config.toml
hidden_act = "gelu"
bias = "all"
init_std_qkv = 0.024
init_std_up = 0.024
warmup_steps = 200
Each number is 128 + 32 x the weight over its row's rms, rounded and kept within 0 to 255. Layers, rows and columns count from 0. Numbers have three digits each. The size before them is the row's rms in percent of the matrix's.

# layer 4 MLP up, 512x128, rms 0.294, rows 485-511, columns 0-63
114:142143113124065142170139148054216103146143131063146127116151148114145106129128124122186102148177087127141126143128150144113128099098131154170145184102143205166136128125070163131122144119097043
099:065153159079161138141131114107147181090159122144154209090133161138183155048152155132116114157154109165105167078091112126099127118145212080160133141171119178103153135142125069091164101089095120
107:130114141119098174103140064102107102114176117118103049116155096127125144146146120148147148126114152081154106142126129132157160124125110133101180166104105117137159161103155104178203126148134140
091:129182109150106108156124155102112136087174095124130122145129090119097141103126131158115099065113133122167121105110162210137118148147107074121092142108096156188120132093074115165196164130205119
083:126177141111154107112067099140140107119143115180025099074162167117099104134118171189134113196175157111165152131149113143166094090116047164115211145119133147126113163103166137117106088119119157
100:103153075172114106208159144144090155121097119134118140140139095104121139082059097125164076179145167077140077091078165082147120192099160126109123092153139147189145129119107144137162144130141138
099:090113137115070137145123099078133132065110192095160139112088123153093131037071141108149152115174114086121196127147129148108073127113110168205117165130186122141145126113077082126115178156161122
111:088136155070076072139065140151102179139108099126108165132124153163157122009149091099165079119081210105183117116154108134134154135146152121180115125135110145132125135179167142130137092096104142
066:071141118124150124145117070104176135164124141058181139115139124114108117103126073198066138155108177114087156168118096139176206159106120183179143066139151097070171091144138116142127084167159111
091:157136146068057160165127117170112191097125157117177143145152127130127137174111119052137138121091087173170111116118151045109128134144151127136143095126102117126089114200144152111100096129136141
109:149155068140139125118131059113165132141143154134112133142121095088116108078137140185134169057153155088150090111113168125146110194151096123118120084162131167159092133044121071114095124073149127
099:155102147166117084113062108103133093109113112092123105165158140168177157077096158143171089135099192106154165133077170170107182140156088111115089124137142146163087146129163114177116150183164073
097:092205134143147125157138130138113108146129155101111128131070159155128128103138140131107174121135177114192121199139114146134135091124146141081092094081114123070143125144188104122156109144133145
117:149153115104104092126149129090147144075182071145101142144175114089135140096093132156098156117104130135143123131159175165146146128116080180161155124054117149111081107197128142089137091156115164
076:128143110136132078144175128183164172143141085161135116117119100129165184157177132096114124113122124127083145126129150129117168078089141127086121170108157093099112155105065139108081087130115107
097:140102138085160168125116105144096090141085075119110148059153135129128175168104104108097126111119149116141142161118160166169093169112109130132126062075135160114129166056158139161096139167136153
094:100148116121136150126166204075130087120107093093172104169129151206172094124113127103154127097148202127149154100095205132099107151114130142102187202130150129125120089083143163141129085103154105
106:104134117101156114164122103066147114077113153214146159138171146175050136166090115108142143046149142147164118151110086132144107070093121109118138168147123136158165116196133114135125107088095155
093:153150152128135125076070128145148136091136121120068093197155152186110148128150148204151175133139192119163104131134081075160162174101142180125127085101086117076103049070109104111174128043137131
117:129194153122173135124123139065166098094144126104112154083130159172132107077107123145174124111102137111156105162087158154143064174143039089127073042120121184096130115139138137107127088118176131
098:146130129147163130136112130163186144151103166124120148136137086151155138132098114166165143071116120097146035149098083128116139149160137079136148134074085109095121078093081158123093142128240145
095:178051128133161178178192128163105144137130109075162122109135132093159155078057160096100127104158094111149118148139083142160066162157144046146126197146119128127104122120158095156123115120132146
121:102124079060059118183133112134107090108141072127106161099169117193112115129047098094153180151135147085080100127084122170144108067163169086156141159088141120194157151148090162137161180146090158
121:105150075089107120123188147076104132138166091120168111099144120109137138138124170079142133130111156128141172067146132121125085076084093134106164123094087123127102160184181133153133088135086130
080:134108110094163111152116071215151155088162112142134143147169074166103137096126106170134176151127144089190157125073113110135122122164090084148133126171125158105114184082053101138118098163138088
101:095148117155122060132097163126092082175128143099139143138099160137127117086078133145128138085140141146146141094137175146109127144187196144100079112117149062158135151063140212193167139122191154
091:152121128118114135134123116110061208110110122105080152174175099136153099025140111100096164125142176113113077175087153126090157110169113098171095103148074149131111093188197108088112140111093098
# layer 4 MLP down (transposed), 512x128, rms 0.113, rows 485-511, columns 0-63
111:090096199223139136102087131127133125139111106141126065193087164124178112155075083121116113199126081082160097133185154148148104124133148110122071109090123131124143081144126085117098123107114161
106:149190123113138104082204133132127070178101131146144142076147200150065124086150052176086152175133123119155134072135065127158118140157134155135143112127105118162116174132174145135163099117095065
111:101153132096107109109138118164142111145134145136081078134157121136093119129120096096102108094198101116140109123094123127085129104112153128175195155156113211156217135157071107099155072128128174
093:110173136136177112081128110150085192159119134107117153084135139142103070117118105109112176173153097130127130118057102091135151120133192143109070137123119104158081105108170102073123113065121115
085:154132161199086087113160095055125155122128153160114141113077078131125114107106157109119082094128111111197138135096060160130149155159134130107116122175159111128123149147138111102097128165084077
110:150119147135126115130119156153074093149137110079127085087105122157111106130108111140135157139088153102128091131089180150117165105079130112076097090154201170185117075145174101081158171150123060
101:124160148135110102108142096072081126163163135117148164164077143111116153093092162078132086119177040148099134135168135159132140134063189163115117137097180157109158104116125107131098110072128122
116:139147190095214118172133093146117092174105143157106115136149119117140159084144148071112128122166120155061140162159119154175140121114165102122098141148098185146160142100143140130142134057123128
062:090145147149120188145156105117148130153098128147121139118134144135128087058197090087131111135146110139109138123190179096201070085184135142148118145191086154062142172201185113143156136116080146
100:100139216134167114073136134109215134106129142169090102158111170159140195112144105182144155161146175143131167102177124127128167103108066095087135085140153180109133149062182114124145097124136111
111:121078126147125117138087148104136098171139177129142127153117162132038112150139153130141147168148178112196113158132101126068103111107089126194145167090106129128102133124078135177144160072135172
097:130120015155130152166147093114125136179086125134066133129114140089185134141096163103115170118112068138132050175174065156145131099120211072165156095117130096068119136130179081142141141175158122
106:140095110135117158120192065165156146116176093142118122171135085146151120134137037103101081129126123103103087081151097129127174157135065155098133093083106132117160151135124113173126090110080075
115:093125111189136094095141149107147120100136075111117069156071112137097119109127156128121085182154123099190091093130107094162138128212120120129138130096091120083107119141086172174122092152136145
068:129072166123144172100093172125186061124078105099105118132173098148127115083069160179107152112136119107122142109113143091153147105160125149163117155160091107116144097117133120156143168177180111
099:147130123175069113074106089112084111095134101118110121116055127143177079107121135085174137119121068136132140161072165127091114146153110124174131115091191176152146127163113160188119136145110156
090:133086153167109092064116157113121132061144160136105158125119145121102136164172121088104149158102126113133088151100091149166117141131122121140079114132111156130172103172137153139116092130166151
110:183186121155146136157146115116071165119130116140100126174159170142043128118123153048157114092156082106138103119105087162169139067098148080121157166126133113142093073158138105216083111211074138
097:127121111190157118120122133137090069132147142158143149148122168149123127131150104116114148145138138090163124085151143096170117180080114201126198085066118109144157098090126110134163113109108142
111:144159132076133127108136176137089093100075149105053164133098154177152135114120138172117179133133190145123179104104144144121054101083095107144116127130096096161153149106125087150080169186153094
106:125116129130103166098151087135125134064129161147144150112142122166152047135165085177187171103159131063101119106118105123159139130115130115093153145165139083147133151099136097127092148108115088
094:155153171142120152156178112084116134149092135144130065141161174160077095125114202124138089180089111080111127136119071086161141103096177119141128126137097127142126145123143113063132144100150155
124:105143209136158156148161194103079172132143111090133121149116162130062126111117150073160106138155106121091091082139172094112152113126129121126140136126128123144118216127141135091091122089129160
116:128103133162117156112092114122154099138092082102144163082122155097220133120138083175121109122191140144189110164128153122160143150135143107105136072116089091127091088081126134125151096135124164
086:124112166152139120152125146076198137134124105154171103133145172132107122157024138060106137167126132087121092126144058126161140137092143150111124131124160114165087083106189126130138139101140135
101:146125154099134116133130038149102125116143157165176118122092122146140112147169177149101107108143096178105109128132120080198160133120077134168145149148143113137150111177147099155143087134072107
089:092165137203135134099124122100150154102102130196158160092148146148122107064064139150179207086181103143077087134146138114138133076147166095138138125184108129153069131185147159074089068152102109